Each number is 128 + 32 x the weight over its row's rms, rounded and kept within 0 to 255. Layers, rows and columns count from 0. Numbers have three digits each. The size before them is the row's rms in percent of the matrix's.

# up: layer 6 MLP up, 1536x384, rms 0.244, rows 577-645, columns 288-383
# down: layer 6 MLP down (transposed), 1536x384, rms 0.128, rows 577-645, columns 288-383
up577 097:143155146114180110157131135115146073054136130145089130039175143116113086125121155123148181119127088183143208108118145111138188106164202140124095137166130158085153103116105132101121154166112167094130146128099033111151151118124179145122152061083137117099086086162163106102137140124081070180
down577 095:138186093125112159174158132134150116106130086186123089138180117102146135144071153119124171132151104143067096191130095120137102173119089133121127142179095129084079147104030158138128166142105174125132123119082120170101139156139101110148114110116124158132134082116102109201097162129107151150
up578 103:091124127118168119102167178082103138118099159112138190128178123131144117187166115141173164113051180123160159119117134178152117153084183076131173113113119145116135102134119146172091068098116150150221111154136115077149129083120130060107113114152131173181157094169118108143096113186139141154
down578 099:094129128096126082123138147178082092105093133105178163163162156114107138082112127173091047122081178119153137179133066146104101079102109106160133117182193086150111120081117109084122168166106109182118147091124154122135160088119139153115134117131074138203093082151142104091074183069116103096
up579 106:127140148120145105103135131185065192129169132102126191074166166119142083138205139092160132169130131113072132096104173139090128099066157132144154144153127133116115111128118153118139124065136117129168088155102137085113152116144111166098156102107169141129104124173082079121073106103124118113
down579 112:171161119181152139108165111120151174105141204037118148130117086123109129070187179158170102099157176131100093105132118144130116133148161075209069138124077083114106173130147148165144092161085146097121140114097114114107128163122101129167138093115185110136136101104106097171089080100104137151
up580 097:169133127096116107114113144157104076155135150147147156172089112126138128169149083159103111133156149121114116107115178149138124106120153131140129054139108093148159092161079095124109174184158186169138188171117143058144171064127162160068209085206151098106113144108163158115119147128138157133
down580 098:138104086132096172180072131129130150101157144105170097175136076174144107117090141136185087132118179091101112117087138105165119125162161077114111092123126114131125134090137133151096142141070112116100142147198070124074096145130155128140084129204152108112142137131130128119096125047116116115
up581 083:168097156125148102173059115102156079102125091124104101100089140074192145149119105090116179117090154106189145118142093133118083109105138103078180139043152136143163149142163104113141176120132113165173133127080088091104105180178162131127140130090117098128121113106118180115142207160093142154
down581 067:135095092143181078099099131128128163141100093150145154101105101129133135139086150139104163140157148126130093056183185094085104108127145118132148144125133099152158136127124171170127105086140181141100174149126152136138132102160131114171104132158152091144143171140086076142157131151140093109
up582 091:099126160074116127173086131181104171147122132081152122165147173125127114103127122152137131156119162080118170109115102112185203114148144102153125092130069047179159116078149141108136161148110127156088129138104145139076115102176085123110156082103048128130125186125092167150146099125127122162
down582 095:125141088086101147138153033156103128144093146158147151178090068111047101171174103109240121114176122098136111165202135133110155137143097093130161139111100116110119207097141166174108122111143103123148131083118101084113109132154137154101133165127133152159121138119084114143117100119138107123
up583 108:140163137183114093140141147135090126149146132177165134161119137110141146151140140147147154125141097136137139160122080074073147177146068123079166151145119110141170145099119127101106114117118146142153039160127111175180139090120142181127152062171163133099118141185127101127110113149097085131
down583 099:142090204074180127106125106146098139121133180075135124100096131100119154186131183118139159122101113127102069074099090121106101154112114147131147139102118101133127083089095074130209073116127145113146090126067061174092110126086134164134119125154094112146110163103159135118111105151118106110
up584 097:117172131124140106095119094108136133065188111117128118093132120178157103144098117098193101105117158111136136140108133106132105140127089085140139100105142134104143173113140109135084096108109134149109131135136152122144122152107122114198090168166117172116071147158205158109175106121148113117
down584 100:138121113133082139121125059157121172163075142108117112126051134120108151088185180120120179144173040164133142127134149139126151166163119101126171127107097108132109115187209168112135114128080123134172132143120132115128081155125182125139148064082116102143154058143118123149153123095120218104
up585 101:159149103170147147141093116164168167151116143083137114129147130157100121143089126156133165193126174110136175167130126119087075105089158154122139151090168166133167124138110103076131165176145123161142153120086163155177113130191085132089176116147071156135125148084149099135120099108120184131
down585 095:082115105215113098152142112086158142077138156164142112147208155115162105122100145064139158077142161149110154135030132165128122201097132059121121130137128129085136128213161112132130125184154116116139144146107098138142166111122229132178120116161108140133171104114168113159051110103127135183
up586 103:113105119177143164140097096167115114106131092143144143139140139082148134147143144090167172195129073147132147110104110135118100127127127183093111083130133070065126129112155037198143177153145094188110091113149194120137095147121117141148131124155144084154181111115107083140108123111187080153
down586 103:120129103107130128070134137144087177206140136138120118077095102138106151145109151183084148193125158153162080137156141132104102153106097167092154119143140132145103081151116143065086113206184181125129088104074166163110156153136089208106107121162145142099123104144087085123191156163144090098
up587 102:133089108126135088084137100150142126189122108136109095171168137171198134121088164118152101142096120126119112178120123090137128145121130182127153152182183174138137113117108118092134154136100168122128129150144037154133080159128103096158164122148117160124116106121161097133150128128148151156
down587 093:069114134085122062144136096119113131104072169165156115061164092142139106136163137150112131160110033185144185130125141104134183155142119167116196165095151130101111156131126120203147079116124139172119102107192145051187136108108130089172074187112131060130148140120153142194164138143106140139
up588 090:194138112179183184123120147120129140129115095121077138156136112121163168120101165097154084132098174161134101062149147085167097113163153147166110126099099119090134159106087100115110111139146106126158111087042130146131152120112099124136108125112140127169112119092141125132159135104137163130
down588 091:154155098119074145124145098119107146022173127127132073099087063116103106156104189114186088102092114128085117121121122098134149080104118129149095131112107112165163157070142096101130097140122129093092116115144101140135155092070145159094099082166176110161088124130124110131167167143192129105
up589 102:119158153117157110124137147145183139126102150149168144130150129015127109091138144056195107114158082089142151170168146096178168148120121131062140089140150145145075127143141112143151094078106096105105076142145106166190205055151150103087109116105160146122119151178136155084124168138121200131
down589 099:119122096110146095139186151178118142069162148122135142163111123123119186126151127179103112122152172138127135112131138122104113078137147117126117156115163157087100135162153154160140125099117130134096116193160154130154090112150137102160161137092122141125101127145146132081106114132163087148
up590 095:156144089138163094209140127180102109121158193170163110194129145193171116172115097156191133179138182092115181185176148172120110118135099143146104145110088122144101139096158118158106116136098134083149135089133153140114159101126106175155108117094120072093154102177079123125137133232179116142
down590 095:132173098135072115148167097061125080125109136125175175102107169077131148169079098185073126079152156111105148100129124148143071094164084057163061146154171134117166139173115145105107135179145057143079101087169141108133157112098120140136080093068126122177183160155065116097135135175173124160
up591 090:088154144207092108098154109117140092139115120141097113102135145157125128133138093142135134144163112139068148186119156139172157078063117139103127087206086140131097117091112159119112090089082156139171124135158135192129152101076079111149097191134103148172035097162125140149126090127154111188
down591 088:200094116163097153132092167117152168180181130175195159121153138110087145169110121178116122091158066117148147148109140129085157138067080146102160106136128207197132181152074139072107071094096173116157147119119107173085065138062146108083163085152128090162156191112076118135103068111124179105
up592 109:136141111110187118143107124121140102145080107086090101166168045169074158167095125148126150147111149061108147095114162138113070113138151089105123101074137112147138110120137195053131155124129112128130132120092181150177095150191131117096125087117123099086222110159115165142216084146146123117
down592 110:106090132184104076117120142157055099098162170110130135133142168123080113150140154162174110179147122094169173118076104187119126125099158144105109098132072084134146129101148070061060092176119083079144157111112170121181104128127094081122131171144118114134159121135131133195140139075160126081
up593 102:096122137138142149072185126113095102118117037093107110133182157156156108122118138149162112172150103170169201090073171156135094098124136151128142160154126130130182070132139118155135115100108110136119132120174156122139125086103128139100147155143150060168144082138102129143132157115173114115
down593 099:144117100089166136160106139091167121102160132106074144113146119161134143155104154137080167108124070125117124126119083101131110104123058117138092081120137121120147132118095128145116156128051143081148137118070111082090110129162113148121094119135115150063081113087102108148084149131125124148
up594 104:103163149138173188153112105080164114087136108162179139149215128103127109121131090161116107073111144073108165098152146145084139134144164043174152140079121185146142067179121116090121158163124114125089142112106156201064140104171138133222073152150177103182137142159121138169141156130147161140
down594 095:139095115091166127081157128157137130130096132170075143131168146129124101119095132143130114098058087149155149136123123100135127100118145158179179132130093132108105073119125184126140152147114128050159147050139152135098175115181147164102093118077146110176155121199163093104135102075126129086
up595 096:113107080108162152130095119123083157159161142121154098140152131178111193130117120163140113140083141152132104139118114088109094093069122157192109147170120095142111143141091127120146132150135141138023120139150171072086095087134120096138109201140168118052125194127124125111161170071079081114
down595 097:046147098164069083115135062171155135154112183106092139084105096097124140132111123113106124131127164157158092098143108116141119144088151164124041146043193096154158148149141157134125135129124120125137088135125096166090114125124134136178124106139114134113177076129158147056152090152146113186
up596 102:103137158127136140130201101141136135187180123065088103106108119160107147104132138059106079131125060140141120072159138127136131088118168148165192175148120095131144138133143119132137138079112155156146101098105158118112153103139177193105116155082092107155110140115031098083143111110066115135
down596 101:188151143200128084117130124111123114109113123099124144166175145084164136088144124173124150121132123099107171106163054136134168112131131108138122129070103143149140130106176153157140117074084139135069132156178109147164128165138170100143143121165199082145118137154147196105063128091175085075
up597 102:156126095115161186121115138135087144124178105148143118139162078209219082164104118131136122139091149145113094128137131134075114157175149083120085152207151102098140118107107146106092113087069125069137138132160173140112136128137105143185115085066094089128147154093146105132171197134154118149
down597 104:116186128114084142151076089121151123095166129113080145108082107133104154088107136119103128143197143146143195158121110126169127116132185092079144142088139116113118148136157083141078127146102115126134146096115138138113078153122149167156142103123167064134210065081179134072116105182134086126
up598 100:111124185070100158121099121055157189133159160196161114110117123119166143134152123144162111160088064054168138170066167110111145110138063144121108110117137129147136112063135168154105139179139173154139202135140120087132179110141114134078159121155142154104163137128160084122143149092129129114
down598 103:070156191087090139122138121078112081142136187125111066135128111124186138161164093128199126133107122046154093117103092116108129117090146139141128146116125126126144138116147145100133153178161094126073113049156144116187153142155064176196154119119109134060195134144160099065144130096104127074
up599 107:134167101100123144145150111195088105118159136117102125138100127115085109125113183100101137141100094131134115085109107147132152158109152087164109152153116144106114074111086168066181118156163115127127114115123110118146125113105117169131163139178135093090170087184133157120090096119116090101
down599 112:090108104091124136105124138167124136121130114158153179103139123101130168174179168154107101108107191111103116125098112117129174123112104136147119120170080101084128124176089173158132156145153133155101127165172091173060145114146128142091111162185158082119127118179202089180130218116138145114
up600 100:074151106138108129129120122123146088178165087078048109136131143136111071105134066105136196111108102130185110141088067122142034138099141194109110136134174113143175106165118140115160117135153084125113111144139144182153174065166148129115164130160159120122136177101150103165130109100114101133
down600 102:114088129135190133110143138127105116128099097116133134090090113124141111118080117061062147126145157162166125170157137195149145141171109165132091142119186079155100169193115141084161157171110105099154143108129119168141113129102117126124134158134129165069146121096170168104104153167080152151
up601 104:162112145113117100115128166189120087067111159114075146199111107160119153141091160146097083077166129098102146179169153124020152167170125081104114160122088109159170135113108057104177047092074106143124103127103103051136095126116098152160109133166105147177083112140121087143146118106130166142
down601 104:209174126138116125108165135081085134191153163082055133093163045170106138176107162137181153141158131114156145131120158126108189072150158121067091183115134113129140072169114146111173125188070126106138151090106084147168106151184104157116086125129120130097121142127172099099130147150104132114
up602 100:107148155130094117039094112142175087177133174144143113148117132096074115121175096154096143144093124071108076147148114182186138159105114088132086131134078255145165140069125178137135135117085099132073125167184144123109154087106118077138199118118116104116097157163141140171103185137177113123
down602 098:137166120158054089057117117122177123157117183145124137108142100171129125116158103112120137159121157156103170118177050136149125091135079177123111121166178098182132145144126135160108180142131156141117082107119114133081114161082166118109122239133125090095100093104179138108155039166142096087
up603 093:101136145150139157184123079071159171135167089132148126113131097178159180158102138160166109130101185108111141117134164159078158187132079100079164114130114133210127115168125118134168134195139122149116056098137066147117145132093140141128103169165137125158132095074151108135104165098039164084
down603 100:132086121179144112152145126127122108144167108178163114065086151071100168115105140108163173147170156105109168028132145198102093128137105114147123144151143136144115130140118163096117175132103147156109174165155152148135140145103092144118116106181053115086133139108120119113180193140179173131
up604 106:116147132130177060069142194083129141119123134174092147133079098141142147172161129139121086146134184101136120121106160101157116145187117158129166096157056141113077147193144106122143170176101170158093128152121165087154099140176144082124070110133165108117152124089132122104128134141098109138
down604 107:149131133187194142148126151157112098139079142196091134134124149128104121136131142101122143185155165144169165108158134151098178132136128152112134143132132157087172131218026140198148142128140106077146209146116138133107124122160147143062145126162135140117156124128196082109113122125082114144
up605 108:209093149148116173106166140126139150166142182090156056086107118131080108107153105122155133151155102113159156094135107120128156140124123132148122168149118104144138078107135125140123084106098193083161127163111070142104177090128089209144156179110152136105128111109127145088141123091138138119
down605 107:105043162159183191102181090126177125069107133135106069119084113156107127111150174131159159134122085184189172143129127093162073176104131111119176158128148159157153164156146094124122105127123149111150106127151101145122088141089017168095149201123190179110176134119105112145145101113103106196
up606 105:122111141102134155173079174150187150100049145138117113112150152060138121175121136113102157121142116147125122156072123177184150123072195136143138153183078105191127135150065105105119106059085132138099125148074116217132179144125101130134133150158102185114120131086129106148113160069145094076
down606 109:180114097153117145087138067067117152161103112143117117087096127113110139122127090138138180120076110137149135123105168153121098172072149146109159075182115121106093124114125139119160086131109143090086136135152103134134157213115100186117181194125174096091200105105125109157149113090167165097
up607 106:137131113112137129154123105146130102140123110099132119179139102164088154116097156124101159114118099176117177129104068193143115167147131113150156120189136085137111215092101092143062190134072135161118103105099118137136131115175160152107133100079133133151127148169151041072160136101131165146
down607 105:160095124120051047146184135134139186106133189123138125144129167161174184162099140164113076095118122132136182050172060083122139123146153146167098112114165156136149150121133133147109183101115130124103088096173130136116120161135168121141151131147166136109144160133134130082102120116084147100
up608 099:155059143122148137144158128145132082092114102107161160126124110143134134125098102182169127149080124117135119098141145139128099067142150135148139071141145144099139115154130142142115153143131157120165088129095143107132091122134120082070105155140122158120134143099119161086084128125109117138
down608 097:117157145139139075099157147168136119115127125166080177107141098193127100144134109130115203086113117191159171181183106098095161145107098133106114142105156108083124155159159105127170153078161106089168156093096095179160147156107132109165141108151123100163107137090129154148160146108078122131
up609 090:171117075113114156152124129148105108087126089099083116127156155139140148144090136099178094132102133143078124207176095160168114183090145102151166153077211103172168159145174104116094077142075097116137122118115163118120114152174198150110144123123125146179194107131136119102124106156142106202
down609 090:084105156115177106087121139145136137083132154155198126112144092140113167075171108111107120118193142083148142094101097099142136149101123163096151166125062113122103103161140098140117089104171121136071142081071117088107096165070129145089187127146147153089088136171116144117048185155079164123
up610 094:118121053190139125127136158089165098162163150121142097109094139153227145197137119146172143161090127133141116089118165116134120121164138095165103126119147149105154083143163082118149148116118101095095114124079127097089172139128165113106157068119117127187162125157091124130200075149127111138
down610 098:127118157117122189136153085132132137099130132134091083125093116146118147123133134096172178113208139141155159104145166091112050179138055109121157122085140101114131190157108178113070170058124113144164138111122119141057086108126143139125157168144106137110120167115150145123096183173195115162
up611 100:073124113098083153118118121107142115107103063168137166115124089137149114138083166134116105174106139112093180148132156118113132156114132133060156081128191135070142144108153153144164126099115135109142133131084123130114113115161146144092130177118113148181196168061153116201163128133140140108
down611 102:176156065160138131139144135123118131143151076159082063127116056119138128049152112129160203114149190096170104138136104172087128114143156193110111095119174143167119161083059146200113124082126080121147090066193172172120145144161065122143099123168198075107114089108067120136142067131100189096
up612 102:155093093121074068055120167084174148144100134117155110187137105137149151129122135101175139147187140146127113138139193146139101122104109066183111093135145110093212128126131167166089142110131121152117097113163152142172128204128133149075135185089127073172170158196136153116129146120128181081
down612 098:196105106083175135117099098127174160177134118117103139142128086115115158130148152125138175071112147121098149139064148144110163069164145149142123115077143123115127131156161149140178133107135123073134152164116119168079156141121155128147122122131133062075146088105116147139140159168161128136
up613 104:141118112108174104139113166101116101103128086084113143107106127099138150140184125155087139151102126162162145134206153073086083098104189135116144123174108108145182116139103164093117089188114128140144135193153092129120161179138115118142122093098163119095165136118104106084099134104179122213
down613 099:146092175116108141125157119123085145161083142140139090136102146137158108162152106130070141112102193157061154124102124170100112121163129165133115180137147089128089125110130121086135147116073149095180154028158094121139132132108124168137150123078137162175152125107160125108142124118153095130
up614 104:122131074135130134131200085112166111128151139103100107117126114148163135101048110094160138124107125099140109110097102137084146046139075155128118120115195165083095105154154134133130116161098076114138153139145113135130128108166099133167121134120086128185118132117143141134176118137171086140
down614 109:126143149214129099135152132170149159123140104124089083142114105187163117091171113127100101136151093126151137100077087071093114133134166128133111132144096166139112200078169137169155089189126081120122118127128131126127124149138147130121073066143075070148162193142135131111153146162124130092
up615 102:088130117109033152155125140178122078140092151138089165139161115082088124146085101111150138090140132110157124094171128109166154159166154156143102140041175123138136107149133090104148034141097159203094132148155110124090175105163086108205143134184118148133118139138079083205125183119172106173
down615 097:112170156113137165148074089146085101069143144119180112176067155090145103126126130157102154109090148167177209087101070144100180140126089135066082136098116149112099099130146112132108145161182067126123177088137118117089134148226104112193112096175080181137151135122144167063127094101113080132
up616 091:094126138126198195120150109115109116110165117145157122158160128138125132101115183135118041174086179154109109164044163107155122115159133099162140129108085131167150171111101119046123159158143132121160144126100142136162144154209114109152099047101090143071093138108107099102118069106158112093
down616 096:149148179072081202117137139152097156165095139137183111117162088082143100183090171184173123133109138123113084065121141131114138170141088091056107094136091168120076097083140070095142141137179126133135094085106103123126135129148098125137069082092127125147104120197157083178121178150149118111
up617 098:155166182168150140151096092169085168141100079127133097127138144076057109161079092131135167121167115093107138081167112132107061140126123156165147134120142142113131095129134142054138107099095179162152134125142127131108118180162088113115082097147125146164124113126170116186153162137148110094
down617 093:091119170172139121101163117158142137174130144132169115215122118111126167134105147143118151170106137190119097163115117156173094152159115108154183109109148166097156081119066075147185104122137137149171084092195112122165107190125186157156078133149138162180110120084141197096117142128075130150
up618 098:137156118106124131182144125144086091178089136115112170187094183135125105126168055132135141146139140118124129111082168134162119099153132134117095100159053149154115109105109145124095132145111156103092090133135137137125111037142154125113145129106126101097114111196126124103156133143202142078
down618 093:098120124166103135111124130096122122106120202128117152131135118133154114160161119140143141164106161165095089123068129129088084076113149164175124087053130148092127102097141133113102180141174130166106130117154140145177150122121130150194173104131135068139192119115071154104127106102136147157
up619 095:136162069121101098180150165174135115079201161099130157130116104114102118150195089123147156132135111163172136108122112140115132141063146113109079124201074100141157116140082098117067134139123236156146119172110091083135097133168116091096130079178166069117128155087129182097169136136110128109
down619 089:112106149118118128128103158135090130091125087148119158109156115132118092160108107097183122124101133072081170115112107074172090142144148107086130155133113141136143215075141160133083140187175164181178139159127127072117186099132134164124179112077157122158165142152079094117201126113124131154
up620 101:125140206125088111134083122157119066136100077202110196179174094156118131180146088095105150139107147116109126083107067124093128135133117104119122104156122140190119065150123180157129114078161089131098119125172188137089144073179142167109134100135105139138113134133143093169133118097133120109
down620 099:125185139108108126100091142125159114181085153097135115089093091068102138172094129107171143155176113139113136110105138142155136112130216146189121103089158158107097165168147137128138163083118155177131138188132117047175079159105100113106155165187081128069164148177154167123111089104162148153
up621 099:084139116132139061128101074107126148106122149091041147141125106125158220086124116070119129085137126097126116092119116137209133103099159054137185105045109110155151106125137129142115138084135164166178107160122104132137137094105091075122129087194119102094160160160171169126034116118181169146
down621 095:077092147132095158146123139113085128159087062115175154117103140122099214075106180134140108113087207108120140136136123113128124110116099113104127077105165131083103126130143119157131130105120138148115110052130108124148091136157116113158142084113172093127077142074057089136137098065103149113
up622 097:134094162191136124127077144110140118158124134124118082163160155110187119105119198072138127157196158151090099185185134094102113100155081088113125117133155114199122142123154095148145129180102123036093149119096121084124055122088097122148115176118120112124084125177170098111091144157138095134
down622 095:037106138127112101120129139117133138062171107125120172109107132126117091075097120167102141145175151122163203120100168110162113112138145157176097139110168122088089107202163132093118129125078089161081111037186135119103127130135169115121150148071113131084142091142126104171067144086110122165
up623 103:149189114128140096132136166118165111111098139193127141138082039131129180124199128125093138160131122203113104080149127096180131115138133100126142089142126147134118058147118158114097061167141109073117183107119131136116202084096158119166117094174175153082119080112143094137129158109137162166
down623 106:162108130225070133150096127185152134130081095088099200120135149141175112114130118124128087105137083059124113144155123145142096111072144119111056135105133107152159117148088146145057101152169140120134130185113115135144133157121170134112155122108217136060166118123173170078123121134134087131
up624 104:105092231077104145089105156144148117115148112128226138133129117133145117113144103105085161139141080114169148113103077118104139125161142117187164122172127094141136146181084091019131147138110108145177161092140118164157132121084153176164128136094119153149106091136119124099134171132082144107
down624 111:151162115094088107180121122136125145135185166081128077089150120148135100127101130184095127171040088147102129137080096169136083189103182089132201087124089183171105151165104100126122151079184145104125159141131114082142154175124094186134107077099087085206097153147117140190109166124146161152
up625 100:151143191116071124186159168138148143097142142173107159111083160144196116175096105094127206091158109170169179114154120115143117151108078157159163079120132078094133118114085185161139114143192154118162132060130076119109167175121136120132138115167113138108130089126078134160142119158100134144
down625 103:073138111148139102185105165139140118164232092098142165183082131152119097114115117124080122148199160195165069120059095121177165094143118151081081124167159158142103173131165128130124127125146142084106106111140140132104110181094150125164103112114145097097078123143112142149144128213110105120
up626 112:142125193180108132125157201109082050183152097148162104154083117113088129206109197150172160113132139115092138177172163148065073129114107133104179091113155139114133137128142114103136150162100110131153096143137141113159112074085126081108074091145116124148095117109223165159156128095160111100
down626 115:087169133154106129103096095193066124130144140132128168126168114145073179158121182110087125061129139132120099099130093132140140131083107140159106116192145125194113149141092134099138096069118130080094109159168110161132145143089105170136107051159164152111153097156131108121098107174101127150
up627 106:108139123190150182127070152146178164115086123114124196113093122111108072164074081158112181098161080142082094154134142156095156161165147155163079134111134168157142085125121124135115114124168133142139160128096150098132144099111125124132148143151142140154060131092138179131104123104127122121
down627 111:109113137155075121147096107157128056104115177105085089111129105126167161109111184069047122160111141103118114114088183157143128136096032127113127066116090123143150143192119118130143161075104085180165156100139129156175109163172182160068185046114144108150071099163130125067152101131148111106
up628 092:089167086152224103175110145094093113109117171124117112095149147168127153069070210176111134090160100139095162160202184175128158104172184139140090103145153051109099127152113071168159115186067103160154172134093184106136198126149123142175144149082139077141098110179145174122189160064151135134
down628 094:125080153110055144154167106126105175131115082157105108086128139062092138105166135099159096130175161111160085132187101092085048109186059176142116130115082142111205129120116120081108145134131204139101102091101108116141136167098078137129174083129132146081130177088148092034123081130193157135
up629 102:104169075149130086095136111140097087147150158062166162139113142130159134138116143114085145127180072109127163071135077114123181155173142140238148135132123155145143142107139137102123146128167119143089175165109136120200096115121145130123150080166137156125081188112097136153098133069071100136
down629 102:142158080134094171165189117114171133133146117154180186143109073155128096072206098121119072090125138169077162127074103203150106150116144207138152123093162142081114179135101081129152108141125117133124118146124105131069141104128136129146180139082101106131139159145144192085130132117132162160
up630 102:139121149153183086152156108107132089164141107099047167135132139179129126148077104118125137150099125122124168194133156116094136132088110157163152161083192159056130201126154136150156096144138159128154125134151141153110134129141125117114137102098144139163137108124124154165146150101123128156
down630 111:117140141131055145186111102142177159098105106132059137080074142143157189133144064120153133217157112098110098168071095121099042148097162133164107180115082179122127142100129110098109120138184139173138104141156154143106191161067156164146065150152161135121164145114190146130145144147172142148
up631 101:035181149142120098150102141144169137195112116174090179123086103162201129105114127045207194105118128150128077179132103120106082116097139148060144137091149131113089073107120096084134105209143170159134136144150105080110171165168094039145095137148159123117163093114082178114127093160137179130
down631 093:123129195147101080124180050094092139164149216162109144161093084118152134150124147141161173131094103095130166131146130094092157141191173117120107115183109094089102141129121141129152158128141071130176107036141093115098116176147104135103083123136124125100070111096172151122151120143163138121
up632 110:122016146135146144123185088079159109141127086112133144083093178138086147111120149154131115105062164127167078122222149165128172140145103125129177089135134135097106156124132135139128141144185163190097108177157110075108121122124111163122134133107137167109139150115150110144127188188099113149
down632 109:105088128120110110167118103153108182086137144136086096092104153186115156137154121163154119141041144145158113137199103124118140153128109118121209138129118168152144143092142139110182078086102105123180124158171143130137158157132067174118093150135148141145106165118142176099157149209163093120
up633 095:088120134183062152155151198109191113120169162154100102076151138123150144108073156132148132112131102065138153065112144086137144148093155108146134173090193081090142180158188118115123138148150130113147138126185186194102189181074091147164141137092129100174131196121169129162115088142120149115
down633 090:110159137166077116076122095117115121109073130152136123125167164138150186143107109194143085187125131156157091135107109113133128129145123129172158135091120122127138148170133088122107143168166121114114102090166096112095108129115098051134056128142157142135169160143101152120118022135168128146
up634 102:139103083098111137096148145146156121074128150126108160075108191114205086119066157132097135131171090103079077115076132140122113080080126134132136136130148170075160091152144156142148150093100096121094160111129172160144130099139173115164160099074123137092076138150115133081135222071137166091
down634 104:117107108125104088092159098153151070114104155151136086123198051142099165135133112144132083138097137154131074090090164102201107102130205183059114165155167069099112161180124153120127119179115117136106113112131079148047101127148113164133188121105156117144114109177110138169127192081205135090
up635 102:125091129112078167133135084140156136104113115115128122097163101113144098106140175109049107114104143154119121112128170120116135177078101151174186142142078148137094135110132082110120157157108115097131109142102100132106211076144135177153131142179142161148180138151165101141150176120141127225
down635 106:094091154147169131113126143128151205176103132163095141136059164148140099105124071125110147098201110103183176094113053131125091176136104094130156133156156117144095074153168125223119161090145148147163114056163105097131166184108111166105193141128134079177133111166199131125157139101150164119
up636 090:153089190077126116049096148175157141155156117101155111113109139128179124165148128102144086121128092169083133132133127118111131113164141147113172156164211111114130130138120110145147122144082128133078165108113170127101115099155136141129112154127157156124107115171109120087069143163100130163
down636 095:193133137162097126121131112104134147105130158148096132114125080113122133097130098111179136083127106101121071176122120123148111107093141136049056097117093117068100199092136086111104129138138126078206122077126159209125111152140141151120193125110105082174079135097165088184100110129145084131
up637 108:176153166132132137135176127195161150133196134131164095144104117158104166150119095130163103143154113112160170108086181164160088102154137090157194059204155117072117102135118152106077193149121044166126140069122107147105115135165180111162087138133126137095151102098095120124134166147128170126
down637 104:138126119152121148108096149113105202096111099121138092129079169172099100154141138128164145092132096110130187080070122168113140118144147148148152126137200139127103128078139185100117096154155117133090150067110119123103122154105160147143110118162090146133164089101073119170112114103137109140
up638 104:145156128093122061170141168088124162147156138154097072114110114096153174138128126134131088104125087129059125170143132080130068115146170102180139119132083112120151168082085140086142151182096088135135126081123149119158139162105142113100158165103143136122134149117134124169087102107124118111
down638 106:100168139123154159115123139159149127115167146080082125147153134137138163092160127149149186119144104086134122165116125129124097065110068114113100131149151194087119149124101127101131153156115115161144155103201122158113140074113131152140118167180126091121096154155183147178109136110094158139
up639 101:143153107195146142125151209074184130144177098183124148137168141114174071169134125092104102054140099052085095165121194106088117130047172118135123139149134106103113081155159122148173137121157161129142078168127158090152154126094133195073158099081161130113106116134139108124151164100129158168
down639 096:111066128130137141205142087095117170142121122111148121120114090080118118132141161176102162107120087114103159133068095135134132120155112119076079101105106063192165150122114155071134096168117101185090110138116116152135055102094126155172114165119103102074148123146164134110112141205124137055
up640 099:130069075102125179113155054124141135123105129181149120055155115144164115096137138094191196124081086085141120095104156138114149191122092089122146128114115111157202169138127081093166114147069117125175057105138107137081150111119132145124183156123091130151162114160123132126108197120122098099
down640 096:087124093095141100167155168148207114120086126089122118113139110145136089132060094139133149140140153196106103094112151195191103095128151118140097151068112123150050133153075131126099115140116081159102105125142131126152169104117090113182148171113077168129175134095110134157134141131103148137
up641 102:084113164144108083069163094071142161158173135102139120094146077093135190137135133187134125131139119115119142126117133095116132141099118083125154163121166168096147110171116130188127130084065163188123143138152150084174148129083060126118129076158094119129149106126103138134195118140144168127
down641 105:161093106148140079118180105139133190161180098116072165092066099130186108172100161108123129147147090089068087103072115111181118115143153138153219126115135112174142107158111117187082128115170139122112130061188149054137150149094077139129114154075133127107168083075094110122104157204170165098
up642 105:143109084121126092098147130090137096122148166116153066083141135123190195159084154112163164080081140090142120140113146070095117155155091109124090165118146207127153106110110138158092067155129163176104130117158157118157149106108109123127140133146118141124095168101155151123060083112159151172
down642 113:129095190132156077071129156087065136185126148123112143097065158096130111113152117098177130098107132101149150158151152123195178205077058140121096152101177136135165135112127089149170120156103032122180119142181095142156192176087138145071104148139119082153150123091150126158106134091102088154
up643 099:103155160157141115135110151115084123153141101159113156055121193135081107143191117120118129215158159118192140107100108161163115154105123095153115154193137124131083112135076097092167092154126159156190113078097132075114134126133105128173135138100177101194152145138133117132099177104159147158
down643 095:074162122102144160137151134130131100091181140174171095129106055160146173205159114119125096104165149114148157138124122155168123145162174088084132110138087139162097168147109137206102145115117107187168145118195128117180088119106093193139153164122135181105125153134135131166159127151097157171
up644 098:164115149132092148108105164157133139096139084149182069144139169096121179138156105132105134128085131139132122121198120107155141143113162112175191076180165143122078165116134170115137114124114124115168119114190116207089154088102086119120097172128158161152099110129163109140085155115114105118
down644 088:144195166102105148148097091111110126060053113209106194160147084125149113168114120107153127148146115134153099089150138132142145110099171229130104138150166067126152132140114094143150137174162110106143120046148109083140123118183148131111086149140157122123124154130129141122159075070120089100
up645 110:102122199169108138159107171126188116200097154106165156110165132105106197132145128092154159128098123137123058129113119124094083175090164169179149118062116174099148177159175095097117106129155063112151071142142110147123120138168137098055148131179156166137077113190108109074182157134134174135
down645 111:092087157075129144128123085158191143211162132102127171121107126112145127127120110108106110150102152141168076139127132123124156171113111127124108126056132113141146129131129120077071141116090101113128108111107151122121086168087111066093059148133122084119180168130128163104151137109158151134